Each number is 128 + 24 x the weight over its row's rms, rounded and kept within 0 to 255. Layers, rows and columns count from 0. The size above them is the row's rms in percent of the matrix's.

# layer 4 MLP up, 1536x768, rms 0.0427, rows 1441-1476, columns 288-383
size [103  98  97 104  98  90  98 107 108 101  98 102  97 102  97  97 100 102 101 106  97  95 101  97 106  97 102  98  98 100 101 104 104 102  88  96]
[[131 135 167 118 126 153 143 104 147 138 136 128 156  69 127 126 162 100 114 124 121 115 144 138 153 152 135 126 107 114 131 105 164 102 106 132 141  99 140 119 137  77 126 115 127 160 126 112 126 128 124  89 136 142 125 117  84 115 152  94 163 105 124  89 109  95 148 114 137 148 102  97 179 129 125 118 164 139 136  54 101 175 104 138 135 118  98 162 150 121 127 103 135 101 124 117]
 [149 137 119  97 127 140 150 127 155 156 115 129 165 174 130 117 158 100 145 139 115 132 128  82 139 173 146 160 126 103 145 154 128 129 153  98 167 122 120  62 120 126 112 131 141 115 125 152  96  97  95 138 137 127 116 127 105 152 129 112 150 192 117 111 161 137 124 121 121 132 129  79 141  95 140  97 115 142 143 101 158 137 117 119 170 127  90  48 152  85 120 120 104 137 145 159]
 [137 149 125  95 132 104 148 125  58  87 131 117 125 109 108 118 173 132 134 121 116 204 131 129 110 104 117 121 102 150 146 136 168 112 142  94 129 151 129  95 123 157 155 141 171 131 120 141 102 170 139 127 138 128 147 155 156 129  72 125  79  97 140  88 118 128 151 110 136 142 151 139 150 115  96 131 153 116 103  96 106 141 141 108 137 120 126 141  66 138 161 102 220  94 123 142]
 [125 116 125 136 167 145 141 137 143 185 162 119 121 142 136 119 143 109 136 132 138 110 168 124 116 130 117 123 153 128 134 151 119 137 106 141  74  75 101  84 154  99 137 132 106 123 130 117 122  83 173 120 125 109  82 152 160 150 138 111 107 117 107 125  93 220 121 103 105 112 162 129 125 107 145 129 193 118 115 135 138 126 116 138 149 126 153 139 112 127 169 125 116 119 116 117]
 [135 125 158 167 114 123 110 102 168 130  95  97  95 108  86 132 121 118 128 107 150 108 117 129 119 166 143 130 117 113 120 135 146 106 140 149 146 109 147 141 115 112 122  79 133 181 146 104 117 147 123 134 122  96 125 119 150 125 137 167  83 123 127 147 116 173 109  83 147 137 174 154  66 123 145 108 161 117 126 132 128  93  90 148 130 114 152  99 160 131 117 148 125 141 108 121]
 [138 149 132  91 147 113 127 128 120 113 122  76 145  87 116 137 114 139 135 164  87 137 140 169 139 161 143 118 143 127 137 134 134 127 141  85 175  93 202 138 127  88 120 129 132 140 185 140 134 104 142 141 101 111  86 171 135 137 130 105 152 172 109 133 160  90 104 125 165  96 116 141 110 144 117 175 127 105 144 151 111 131 142 124 115 116 118 136 109 138 153 142 127 132 154 111]
 [154  99 120 152 141 123 139 138 108 118 148 166 104 100 108 109 117  81 164 113 139 150  94 109 116 120 155 130  87 131 130 107 125 104 127 114 141 113 131 106 108 132 114 110 106 132 131 119 106 164 149 126 152 153 128 120 133 103 158 131  99 131 136  95 123  57 127 105  76 146 153 102 132 151  95 139 141 116 107 141 110 123 111 115 106 103 100  70 174 119 141 124 122 172 165 111]
 [139 164 142  67 110 124 109 140 118 116 128 141 115 124 103  55 120 109 200 128 100 125 143 131 123 116 121 136 116 114  92 148 145 142 143 103 133 109 129 148 106 128 131 144 112 108 184 148 119 157 133 170 133 108  83 150  98 100 132 139 104 119 108 158 130  94 120 171 143 140 126 130 104 137 142 110 176 103 133 140  93 119 155 178 138 109 103  72 163 115 136 115 109 167 104 109]
 [115 121 160 131 116 132 130 124 135 122 135 115 120 152 123 154 138 109  81 109 153  95 151 136 141 143 136 112 113 105 109 150 106 152 142 103 115 160 149 115 120 104 144 166 147 136 149 104 101 143 157 126 155 110 120 111 112 146 175  85 139 124  97 112 107 157 117 104 118 120 130  93 148 152 140 120 183 121 113 127 105 148 136 118  93 129 165 105 160 126 139 123  98 133 153 123]
 [155  89 118  89 121 119 186 133 110 156 162 135 116 129 144 123 156 149 111  83 101  99  96  79 151 120 135 117 119 140 128 139 151 155 126 146  94 144 136 156 171 122 158 109 116 139  96 135 138  91 125  98 105 198 150 107 135 150  91 134 127 118 124 126 126 130 130 123 125 108 137 137 129 101 120 135 111 148 129 156 171 129  93 131 141 107  87 143  97 117 120 135 148 140 108 156]
 [123 127 151 102  89 159 138 112  90 113 152 100  75 119 159  78 124 112 163  87 120 144 116 118 113 144 137 164 131 160 140 164 144 166 144 154  90 130  94 109 166 120 116 158  90  94  78 171 127 143 100 156 130 111  98 137 132 134 160 141 131 125 112 152 123 158 141  96 167 102 126 168 130 144 123 114  93 107 129 147  77 124 134 138 161 139 108 122 132 149 133 160 137 143 129 137]
 [137 122 121 175 110 120  95 136  75 179  97 128 120 155 124 105 122 125 118 132 113 123 115 114  87 101 170 110 190 134 144 120 148 131 156  96 128 153 138 116 148 120 152 101 139 122 111 150  98 139 161 138 139 114 144 109 127 124  97 151 156 122 127 162 145 113 139  84  83 122 132 150 123 150 126 108 100  99 161 142 133 131 146 147 129 109 110 137  77 143 129 110 143 124 109 166]
 [139 147 161 153 127 120 150 112 150 102 129 129 137 152  84 119 145 113 138 114 160  94  95 117 113 121 141 114 127 107 115  98 122 133 118 145  92 134 159 129 119 162 164 112 127 103 142 135 158 128 144 142  89 165 154 146 129  99 104 130 120  93 166 126  94 137 148 128 157 135 126 139 139 140 153 160 135 135 181 158 143 135 133 185 151 148 100  99  60 174 119 131 164 108 143 131]
 [114  75  95 117 107  86 123  94 157  85 121  93 116 115 129 132 148 171 127 142 153 146 130 152  84  59 128 133  93 124  77 134 132 143 103  91 150  63 109 122 133 121 117 122 127  87 165 134 172 167  99 140 155 152  92 170 109 182  87 151 185 123 110 102 174 149 137 115 130 124 109 123 154 112 121 113  93 136 134 182 121 126 144 178 124 122 119 122 145  94 109 154 169 150 116 140]
 [125 136 123  77 142 117 148 138 139 139 127 105 108  93 142 126 148 181  87 123 125 145 131 165 128 117 115 132 103 114 131 149 129 137  96 121 110 131 162 173 104 132 179 143 133 143 127 116 134 109  78  73 106 109 137  85 123 162 129 158 146 162 108 148  78 138 152 132 124 109  91 143 152  96 152 177 127 148 160 114 111 144 216 127 111 108  89 109 159  98 110 104 105 129 130 150]
 [159 167  81 147 168 167 130 108 161 169 123 111 128 100  96 108 135 104 165 137 175  89 156 132 131 112 138 147 145 167 159 117 161  78 120 116  98 151 110 152 105 129 114 163 129 116 134  87 117 118 115 110 154 141 132 103 141 131 160 156 106 138  96  81 140 107 107  98 123  85 130 154 116  97  72 157 163 156 154 101 131  95 131 145 127 129  87 155  99 128 130 131 136 102 108 103]
 [136 145 123 155 151 157 160 135 113 131 142 131 143 187 147 122 103 111 151 143 101 107 133 109 133  96 105 109 110 182  86 145 177 113 131 110 136 120 144  86 161 130 135 112 163  95 122 134 181 111 168 162  95 137 115 162 119 147 124 145 145 148 123  95 139 162 166 115 108 105  91 136 169 129 107 147  97 165  67 114 118 174 136 115 178 162 122 168 126  89 148 125 118 128 128  89]
 [ 97 142 114  61 139 152 107 101  88 148 143 180 147 123 120 134 166 138 171 138 107 173 148 142 177 132 138 133 155 103 103 160 110 139 110 111  75 101 171 139  93 132 107 110 163 131 109 123  84 165 141  78 126 159 124 159 139 146 156 127 104 118 135 103 133 111  99 113 109 152 139 133 154 133 147 136  73 107 108 122 140 141 116 101 131 166  98  97 129 142 132 120 116 121 151 127]
 [152  60 145 154 129  86 133 124 107  89 120 139 106 121 129 146 113 121 167 163 172 157 124  97 136 145 138 112 102 100 112 158 120  99 117 125 139 159 111  88 140 123 136  93 142 146 148  96 126 141 128 125  91 125 119 150  86 157 143  81 126 110 132 115 141 121 133 110 157 146 149 146 157 115 100  84 135 127 119 130 136  97 152 130  94 157 145 124 134 117 128 121 134 125 148 127]
 [115 101 156  56 132 127 132 142 106 153 126 158 134 130 101 106 148 135 117 123 181 134 101  90 145 105 150 171  95 124  76 128 150  93 160 160 149 129 112 174 108 111 109  88 129 122 133  73 121 125 138 109 133 121 152 104 150  81 130 163 111 103 134 103 141 146 132 126 161 128 127 153 118 140 137 144 116 143  96 120 106 142 137 135 107 118 135  96 157 147 143 107 133 142 110 126]
 [135 151 127 117 149 129 112 111 141 145 136 138 102 138  74 127 186 103 101 132 131 107 142 150 102 133  82 122 132 117 155 122 155 138 111 127  99 116 118  90 152 131 127 148 108 149 153 157 149 137 159  56 130 110 134 106 101  90 101 151 111 110 123 150  73 123  97 111 146 104  91 133 136 134  82 130 115 142 151 128 115 134 153 137 163  87 161 166 123 118 151 141 130  99 119 104]
 [133 110 146 113 140 180 190 120  99 148 197 143 150 128 131  98  98 106 134 103 145 128 128  86 104 103 130 177  70 131  94 106 118 113  99 109 131 109 102 119 136 147 128 156 133 143 148 142 143 131 114 166 134 113 118 143 133 136 123 152 130  99 142  82 100 139 147 155 160  96 130 115 157 137 110 154 139 114 158 131 143 144 112 155 151  83 166 114 137 162 139  84 114 192 159  80]
 [127 132 136 160 130 127 121 148 134 158 121 124 131 107 118 101 111 180 117 127 115 150 143 104 132 131 134 172  75  96 100 152 156 133  97 107 114 106  99 142 149 144 149 101 145 119 112 155 138 134 136 130  91 114 161 153 134 155 175 144 108 132 110 134 110 114  96 110 116 144 147 132 117 158 130 136 141 176 156 146  93 105 138 100 143 163 129 126 120 153 109 111 121 122  98 143]
 [105  95 131 142 108 155 144 124 127 159 137 132 140  87 138 109 159 143 144 104 100 161 157 122 103 130 144 109 113 104 130 137 178 111 101 107 146 101  98 154  92 153 151 121 117 109 151 128 124 111 145 145  74 151  87 153 185 104 153 184 148  85 124 138 126  81 108 122 110 103 129 122 174 143 125 124 116 114 104  92 140 106 106  94 142 111  91 133 149 127 147 117 124 173 110 121]
 [111  99 141 157 146 116 123  95 191 170 126  54 112 102 116 116 143 151 140 117 145 122 153 122  90 141 118 100  80 142 104 109  83  74 141  86 145 142 117 128 127 120 157 139 142 138 153 110 171 139 140 118 142 132 122 128 166 121 112  54 152 170 117 152  95 122 135 153 129 138  86  96 118 146 125 141 115 135 144 114 128 130 166 122 115 141 124 136 116 103 122 102  79 156 131 142]
 [131 154 175  90 120  78 153 111 154 138 162 139 156 141 113 112 139 105 139 185 132 106 110 122 117 106 130 125  72 151 125 153 134 150 168 130 145  93 116 145 107  94 133 142 181 111 114 130 151 131 167 145 136 121 150 140 135  98 109 146 101 137 128 136 112 102 108 116 126 160 114 161 118 121 141 141 169 115 156  96 144 125 139 149 178 126 117 137 113 171 139 160 110 132 116  97]
 [106 158 118 185 133 120 134 147 130 124 131 141 137 135 105 174 126 170 130  98 192 147 117 125 109 124 145 117 134 107 163 165 149 173 147 153 158 148 139 126 105 107 137 146 142 129 143 121  93 130 114 120 133 120 146 132 135 133 140 169 130 113  83  94  75 174 114  85 103  88 122 122 115 131  83 131 101 158 163 137 145 131 135 155 149 117  91 163 140 140 125 118 105 101 177 135]
 [130 126 119 132 151 154 121 140 161  99 145  93 139 134 120 143 117  90 135  94 100 130 119 133 157 122 117 161 136 108 169 174 139 136 133 114 120 136 101 150  84 139 101 168  89 134 132 113 106 112 146 144 127 140 116 113 116 110  98 169 156 119 143 161 134 138 171 139 115 101 115 119 110 131 118 156  88 165 142 104 153 111 125  82 144 135  89 142 122 107 138 116 185 130 145  97]
 [138 149 137 164 119 149  94 121 119 147 149 187 114 127 119 147 149 159 141 124 166  98  85 141 176 113 135 136 125 111 142  93 113 164  72 162 140 145 113 122  95 120 124 104 106 153 153 157 105 146 134 138 102 137  78 101 113 150 130 148 153 142 100 125 131 134 127 171 145 149 140 165 114 117 159 147 113 107 145  98 130  98 166 166 101 107 148 135 134 133 156 139  83 121 158 131]
 [135 146 156 134 119 124 139 132 116 131 144 124 147 133 151 135 151 104 110 133 180 142  95  98 158  69 107 134 101 119  98 104 146 132 107  77 120 159 152 141 134 129 140 136 115 121 135  97 126 133 116 113 135  88 132 146 111 162 126 135 112 148 151 129 125 141 109 132  99 167 153 127 111 177 104 131 173 121 125  89 145 120 139 155 141 108 120 101 100 119  63 138 128 173 132 134]
 [113  99 128  97 120 103 139 131 143 122 167 165 153 142  76 110 113 152 104 144 134 155 116 136 115 155 124 112 128 119 139 149 134 142  18 148 145 140 123 125 171 124 136 134 158  69 136  89 139 120 156 147 155 138 135 127 131 177 107 112 158 100 153 167  71 114 120 147 172 124  92  82 111 137 121 113 104 103  99 130 117  87 120 134 113 128  72 164 119 159 139 124 105 141 156 119]
 [132 145  98 129 135 118  83  90 153 101 120 174 139 109 139 124 150 113 128 153 127 106  67 136 111 147  98 129 138 131 125 143 134 145 129 151  91 154 121 112 136 115 131 110 160 118 131 120 152 142 108  62 141 146 116 147 136 137  94 110 166 107 137 111 124 130  97 173 161 148 150 158 130 104 118 124  80 158 159 112 155 105  66 171 162 126 102 118 110 109 138  95  88 104 184 127]
 [101 134 118 156 147 172 115 104 157 110 140 129 139 127  96 115 175 133 160 117 146 138 146 139 147  94 101 115 168 109 116 135 127 114 117 130  78 103 122 148 105 177 111  84 107 109 112 151 150 149 140 114 136  82 117 141 112 112 153 117 132 144 136 176 108 100 141 138 130 111 145 178 126 145 145 195 118 125 119 118 151 117 111 110 144 126 136 148 174  92 133  92 115 131 116 124]
 [ 92 118 181 159 150 163 114 126 152 122 109 146 147  93 120 147 117 125 140  84 124 100 110  96 128 131 154 134 147 118 144 122 122 114 139 122 114  91 131 110 144  93 130 183 180 104 121  91 105 124 122 156 135 130 156 151 183  96 116 115 126 133 155 142 120 138 125 180 132  93 108 112 146 126 117 119  90 142 112 145 130 141 158 125 175 144 119 144 114 141 120 146 159 119 128 150]
 [117 140 123  82 100 105 138 124 140 124 174 114 138 136 159  78 133 157 131 120 136 153 138  90 165 125  84 168 144 114 159 119 118 121 134 128 107 107  79 161 126 158 158 130  77 137  78 125 182  98 135  99 105 150 168 143 105 199 141 123 150 150  98 156 108 160 101 167 147 161 115 140  99 147 121 157 127 101 151 106 147 120  84 121 151 125 133  90 120 137 118  95 103 111 143  80]
 [139 117  81 156 169 122 122 166 144 115 142 135 144 105 113 142 134 142 128 207 144 126  89 115 164 133  94 131 148 120 134  91 115 160 126 121 136 105 125 126 129 127 107 103 108 107 107 128 132  74 114 133  94 126 151 138 114 123 111 108  50  94 120 177 138  52 141 140 131 143 148 140 136  99 115 182 139 111 112  99 144  84 143 109  99 148 140 100 119 147  98 150 121 116 138 104]]
# layer 4 MLP down (transposed), 1536x768, rms 0.0303, rows 1441-1476, columns 288-383
size [ 97 101  97 100  99  80  96 105 104 103  99  99  95 101  98  97 101 102  96 102  96  97  95  98 103  97 100 101  94 102 100 101 101  98  94  94]
[[139 149 120 154 115 112 124 109  49 105  69 117  86 155 118 132 138 148 156 124 112 175 126  97 110 115  98 159 127 126 156 148  76  94 145 112 126 144 134 107 151 180 136 130 103 162 111 157 148 177 142 134 133 146 127 152  94 168 114 136 146 101 148 127 120 128 135 116 122 114 130 138 116 173  89 136 109 127 122 152 168 139 105 107 119 139 114 109 160 117 115 112 131 142 180 166]
 [135 126 137 126 158 145  88 132 130 133 150 147 102 139  97 102 158 132 150 229  85  91  96 151 181 124 102 142  99 112 133 129 111  69 137 142  96 141 160 149 110  80 144  84  87  90  82 127 113 131 138 123 109  87 130 126 122 148  63 179 105 151 105 145 174 127 146 139 100 116 126 150 161 137 128 103 132 124 148 124 142 123 134 151 114 134 131 136 135 111 108 149 115 112 125 131]
 [136 104 118 121 148 165 125 170 136 101 108 137 130  92 166 132 180 121 143 140 153 116 116 120 143 146 118  84 144 131 112 122 112 120 160 167 117  92 114 124 131 123 179 137 116  91  96 126 102 166 135 145 105 130 119  94 118 196 149 134 112 157 175 137 133 127 140 125 112 124 140  99 160 111 137 105 136  89  77 150 145 129 146 114 117 147 163 147  99 149  61 122  64 124 122 111]
 [157  87  98 176 173 145 128 144 124 136 145  94 130 150 133 143 126 180 143 136 116 125 114 126 122 141 101 143 159 161 134 163 139 136 115 123 127 172 138  98 110 110  73 129 125 118 120 122 136 137 140 184 126 190 101 122 147 145 169 111 132 120 127 103 105 144 161 131 144 150 137 134 126 106 133 136 118 136 100 113 101 115  99 181 109 128 127 112 109  77 149 114 149 181 116 121]
 [147 110 138 122 130 162  87 137 140 103 152 113 155 146 140 123  80 143 146 125 124  55 116 171 129 168 113 130 150 120 130 112 113 127 127 159 167  87 135 155 120 114 129  93 152 109 102 159 128 109 142 136 163 153  87 102 148  51 136 124 149 127 148 168  95  85 153 102 114 123 127 158 121 123 156 117 137  89 132 113 144 111 149 149 149 119 121 154 151 104 129  66 142 124 143 118]
 [123 123 136 135 167 125 130 134  64 151 133 168 154 109 141 177 162 152 123 139 115  99 153 100 136 153 156 154 146 114 100 131 102 150  92 125  93 118 135 136 146 139 145 147 127 111 150 131 138 139 137 139 117 108 129 115 124  98 131  80 107 135 136 170 123 120  70 124 125 111 123 136 115 131 107 184 116  90 125 176 111 152 120 141 125 128 135 126  91 119 131 146 116 165 123 103]
 [108 122 194  89 100 117 110 109 115 114 103 117 122 139 146 123 122 158  86 136 124 152  92  65 124 137 105 111 170  76 140 109 108 139 130 130 185 123  93 138 143 150 173 118 123 111 128 106  98 118 124 177 147 120 137 123  93 189 139 118  81  97 143 181 107 163 143 134 150 137 108 121 132  98 136 125  64 139 142 118 120 116 125 131 129 114 170 121 140 131 117 135 130 129 138  86]
 [149 159 119 121 123 156 103 109 129 147 142 111 152 110 111 146  98 130 113 132 176 161 163 134 108  92 118 151 154 164 150 129 126 158 122 139 121  92 170 186 147 100  70  98 132 149 179 172 134 130 142 131 165 191 121 121 137 122  76 112 161 155 137 139 154 120 126 121 165  99 150 110 133 128 128 129 110 103 131 139 128 118 112 122 104 152 133 101 151 135 121 119  75 136 161 107]
 [148 131 153 111 132 110 178  86 141 161 128  95 138 125 162 135 167 172 105  98  96 130 136 143  98 104 118 137 115 110 147 169  88 173  99 177 136 116 132 119 137 129 120 106 123 173 137 128 117 163  90 103 113 121  95 117 128  77 143 150 132 106 149  84 141 110 154 145 136 155 124 138  87 109 176 121 117 101 131  93 120 118 124 137 106 135 114 145 175 122 110 170 119  96 108 141]
 [155 151 157 111 165  86 135 138 123 137 112  81 152 141 125 131  87 138 125 144 151 182 146  90 152  99 110 141 163 142 119 132  81 117 123 132 156 102 165 126 146 138 148  90 117 145 136 178 126 129 124 141 105  78 119 140 121 125 132 126 148 100 151 132 140 142 105 128  68 123 164 136 179 120 150 119 143 115 115 143 128 123 122 106 151 175 105 126 107  93  81 124 121 129 134 129]
 [111 142 150 101 104 134 142 129  97 163 118 115 113 111 151 126 127  68 144 145 138 127 158  90 141 119 141 101 131 178 143 157 145 126 113  91 143  93 117 127 127  95 123 139 110  92  95 127 117 102 117 135 155 148 139 149 119 119 109 156 110 102 101 118 101 132 113 136 111 127 139 102 121 138 109 133 136 135 185  96  96 109 141 183 166 125 144 130 157 121 109 146 152 120 118 119]
 [ 93 132 118 115 135 107 162 162 152 162 125 116 128 118 118 113  69 143  95 143 154 113 114 132 158 141 136 116 131 136 148 152 186 138 138 114 153 100 133 116 201 117 136 129 107 128 103 102 134 133 145 106 153 145 200 129 129 126 101 127 120  99 131 123 107 117 140 148 112 143 126  99 110  89  99 129 111 100 102  81 104  97  98  73 104 113 114 160 165 137 135  81 142 117 140 101]
 [111 139 158 121 162 130  98 127 109  91  92 107  84 105 110 136 122 112 118 143 117  96 135 141 189 119 132 134 139 139 110 101 129 125 152 119 102 102 125  96 114 131 118 150 157 108  99 126  99 163 124 139 105 153 100 128 126 145 104 151  99 103 154 123 108 132 110 105  96 126 158 118 106 133 121 160 127 153 112 152 124  97 162 110 121  97 118 114 188 142 165 142 152 104 140 124]
 [ 97 115 128 111  73 118 140  98 129 124 112 105 110  94 122  97 161 145 115 130 116 108 151 110 113 179 146 147 131 127 119 168 120 109 154 143 135 123 149 127 101  88  95 129  57 119 161  92 152 154 140 143 163  95 128 125 140 168  63  82 130 116 112  91  93 134 102 121 117 135 133 150 130 123 124 121 150 103  97  84 138 152 143 110 155 173 129 136 147 115  65 115 132 128 115 146]
 [156 110 175 107 120 139 121 153 127 115 112 147 197 118 132 136 140 175 128 194 159  90 133 112  48 145 154 159 135 147 136 116 112 140 137 116 145 103 101 124 144  90 102 132 156 136 121 137 121 145 131 116 125 115 127  95 162  99 158 123 134  84 112 136  88 195 115 147 117 140 148 153 121 117 143  90 100 125 145 118 136 129 131  98  88 102 133 121  82 108 100 126 132 139 150 144]
 [117 174 153 117 133 147 116 138 116 164 149 106 147 135 136 108 127 120 145  98 130  96 114 137 149 145 133 127 129 137 130 160 148 133 159  75 107 148 147 118 111 116 124 146  88 162 132 113 150 134 162 140  81 170 136 147 137 150 156 126 127 114 102 146 180  89 125 143 135  74 132 145 100  89 148 192 124 127  86 141 153 119 148 124 110 122 121  98 112 122 132 134 156 163 118  80]
 [134 118 122  92  64  91  93 198 113 141 178 131 171 116 136 159 107 147  85 142 114 127 145 147 157 130 144 107 163 142 123 117 126 127 146 147 108 137 178 118 121 158 120 125 119 121 101 134 141 129 127  77 108 110 158  80 147 139 108 171 162 115 123  62 109 171  97 110  88 129 153 105 121 129 150 109 132 118 141 124  67 149  98 162  86 108 116 122 157 111 106 148 104 124 128 118]
 [101 202 122 137 122 124 108 136 176 100 126 141  90 147 131 100 105 115 132 112 130 129 160 167 149 128 126 114 141 123 149 151 156 120 129 150  85  77  56 138  95 135 108 122 111  67 131 171 119 120 161 113 112 109 149 140 139 170  73 121 108 108 197 140 119 139 137 121 155 129 134 103 149 140 147 118 144 136 182 144 113 109 146  97 117 156 143 140 136 131 179 125 146 160 164 132]
 [120 177 169 143 124 130 153 138 140  64 115 112  94  94 149 150 129 130  78 137 119 158 149 117 112  84 131  92 114 133 158 145  79 136 100  94 166 114 121 155 143 116 129 149 103 140 136  98 113 119 145  64 119 198  85 118 126 149 139 136 121 127 108 133 123 124  52 127 143 146 118 120 102  84 103 105  96 134 153 133  81 141 143  93 111 129  76 136 112 116 157 166 154  99 102 139]
 [128 128 221 164 142 114 170 154  94 151 109 113 115 141 124  94 194 100 127 110 141 112 111 145 164 130  94 146 148 110 165  97 143 113 116 144  94 128 111 157 106  76 111  93 151 162 145 115  68 111 104 126 118 141 140 127 101 120  77 123 138 151  85  91 125 160 142 122 165 138 141 110 117 122 166 170 159 117  97 107 108 141 143 112 124 156 121 135 120 122 143 113 103  96 167 149]
 [168 153 103 132 143 131  98 154 110 110 133  94 120  93 151 105 102 127 128 176 113 104 138 155 126 119 168  85 149 152 134 127 154 100 118 106 116 150 147 116 130  85 116 112 114 132 151  94 120 149 111 133 107 120 185 102 196 134 149 136 112  99 116 123 120  89 135 110 147 108 120 102 104 146 134 119 134  67 102 125 157  86 111 119 106 103 164 178 143 124 138 143 167  89 111 121]
 [132 100 161 100 170 144 140 101 105 154 133 158 126  83 141 134 101 125  71 100 104 121 106 110 126 123 123 132 143 123 122 136 156 124 155  96 133 135 116 100 145 138 144 102 141 113 143 103  88 135  78 120 154 152 142 142 121  80 154 140 129 104 111 134 173 148  83 124 131 122  85 145  91 132  96  89 165 130 186 104 104  90  81 134 141 137 119 134 130 103 138 159 138 129 102 110]
 [132 127  96 140 118 120 173 109 130 151 127  79 159 156 104  91 123 108 159  79 102 124 117 133 115  93 137 130 101 136 159 115 108 110 115  75 139  95 117 139  89  92  98 108  91  45 133 101  57 105 113 119 118 126 120 142 128 126 121 183 111 112 134 176 115 158 146 126 125  91 127 108 128  81  99 103 118 138 122 106 114 146 123 135 117  97 130 107 123 141  69 130 115 152 142 133]
 [119 147  94 132 121 140 131 170 128 138 138 162 157 140 111 155  75 129 124  77 104 111  74 141 137 150 129 163 162 155 105 123 137 167 132 132 166  97 177 194 149 112 121 129 143 136 146 152 125 148  89 154 142 113 149 108 103 187 150  96 126 148 147 116 123 121 133 115 128  84 120 109 102 143 176 130 140  76 114 134 130 133 107 135 122 173 124  74 130 178 111 157 137 164 117 121]
 [ 90 142 195 121 163 120  91 143 126 141 132  90 138 137 126 124 124  79 141 156 176  55 117 117 130 135 137  88 115 117 129 114 129 131 121 108  38 113 122 118  90 150  90 163 122 151 154 100 157 102 137 113 140  88 113 134 189 113 146 144 142 146 104 128 123 153 134  68 152 105 125 158 107 125 110 121 114 121 123 116 139 127 152 154  71  99 119 125 144 102 107 143 123 123 146 129]
 [153 128 138 127 106  82 157  92 139 161 118 120 138 122 107 140 149 133 158 130 122 132 128 159 113 101 144 116 126 173 163 140 107 114 160 137 101  94 136 147 113 167 140 105 105 154  76 145 124 136 153 136 126 133 122 175 165 121 164 170 136 136 114 132 133 117 158 159 150 154  84  92  81 139 168 135 175 133 111 118 135 152  80 118 129 129 132 144 144 136  88 146 131 124 146 167]
 [100 137 139 128 163 134 172 139 132  90 122  73 108 139 108 108 150 122 142 139 152 136 106 163 124 144 107 156  68  96 182 133 127 142 175 102 109 101 119 140 129 129 121 119 124 125 148 133  95 113 123 129 169 141 125 121 111 141 135 127  94 116 124 133 170 102 117 117 149 108 114 108 141 131 168 112 125 132 181 114 130 145  87 115 177 116 166  74 124 127  94 139 156 107 138  94]
 [132 104 111 111 115 132 129 110 142 136 137 140 105  71 110 153 106 137  84 142  96 169 117  95 144  91 136 102 140 107 146 126 117 161 155 141 147 143 118 123 132 143 122 145 121 109 134 137 136 125 124 158 135  79 115 138 120 147 146 136 131 113 101  86 157  97 100 169 112 108 151 127 109 121  85 169 156 120 164 109 134 139 174 121 137 142 165 116 167 116 129 132 152 127 125  92]
 [116 131 118 117 108 151 127 126 147 128  91 135 133 103 138 123 160 120 103 120 139 120 153 133 118 173 140 122 155 148 119 132 147 119 123  61 126 122 122 118 147 145 117  83  91 137 141 120 115 100 107 130 122 139 159 120 155 103 133 123 118 128  86 133 111 113  98 100 135 119 145 115 145 100 154 188 128 120 115 127 126 147 139 150 127 154 104 150 149 173  90 152 132 128 145 131]
 [145  99 134  63 162 115 130 163 149 157 111  90 127 117 138 182 169 134 102 100 116 149 124 127  90 130 125 101 106 175 107 144 127  90 117 127 150 115 120 155 139 121 117 163 131 103 146 126 130 119 149 134  81 141 137 137 132 147 142 105 147 163 137  94 100  98 131 152 112 105 109 131 149 125 169 120 100 148 128 120 115 127 161 126 146 169 109 145 119 111 174 155 143 134 116  97]
 [141  86 142 130 152 135 127 151 114  81 103 131 142 154 102 138 155 143  95 193 142 140 152 128 103 113 112 115 133 108 131  59 142 126 106 155 172 170 171 138 121 116 133 135 126 119  84 144 168 141 137 112 137 163 100 167 105 125 111 165 133 123 100 138 154 164 130  74 168 146  81 101 174 127 159 129 123 119 142 169  91  77 131 107 126 137 133 101 145 147 101 110 104 123 153 124]
 [125 112 159  91 145 118 165 113 120 124 107 130 155 124 143 146 115 123 135 113 133  93 110 136 110 164 131 122  94  97 114 152 135 159 127 136 182 109 132 110 110 139 160 105 134 112 134  88  87 140 115 105 114 139 104 170 108 123 136  98  79 150 138 128 117 170 154 171 128 165 104 150 143 114 161 133 120 153 110  92 125 131  71 165 125 107 109 123 129 115 101 141 129 128 101  98]
 [140 131 179 144 142 152  93 112 158  87 136  82  87  98 122 137 139 119  97 189 181 112 106 128 117 137 129 141 152 161 115  80 118 109 129 103 108 129 115 163 104 124 136 138  91 117 102 142 108  89 145 122 136 162 152 128 125 107 156 140 102 103 146 126 123 134 132 145  95 142 133 137 135 112 170 125 125 118  89  88 152 128 142 134 122 121 108  87 154 121 135 113 142 122 188 125]
 [ 79  98 128 173 122 147 126 135  87 138  91 113 105 145 136 104  90  76 125 120 117 139 109 141 110 128  85 113 128 144 172 141 155 133 165 136 130 103 163 125 126 104 107 146 130 126 166 134 105 151 110 139 156 143 122  93 124 142 127 158 157 121  93 130 125 138 112 128 117 115 179 163 149 201 156 163 152 116 137  94 107 112  95 136 119 123  97 101 162 111 135 151 129 143  99 128]
 [140 105 128  73 144 112 108 119 125 166 191 144 140 119 172 147 144 133 142  80  87 135 121 129 148 140 113  78 161 120 155 138 156 128 128 107 140 147 124  92 162 101 120 132 152 143 110 161 123 131  91 142 139 156  97 134 183  80 173 112 145  92 154 118 162  72 121 118 157 162 121 113 128 108 121  96 158  85  80 155 135 162 145 109 123 102 136 163 140 104 116 105 159 111 109 167]
 [149 118 135 124 149 116  97 103 164 158 139 110 134 143 148 132 104 138 108 162  97 135 131  91  80 110 181 117 148 146 127 110 123 122 111 151  87 118 147 160 119 175 147 109  64 125 114 135 100 107 153  75 105 150 147  93 122 103 123 140 127 119 115 120 109 116 132 112 113 119 120 136 125 148  89 110 118 137 115 114 124 102 135 110 144 125 115 146 143 129 112 105 133  91 159 157]]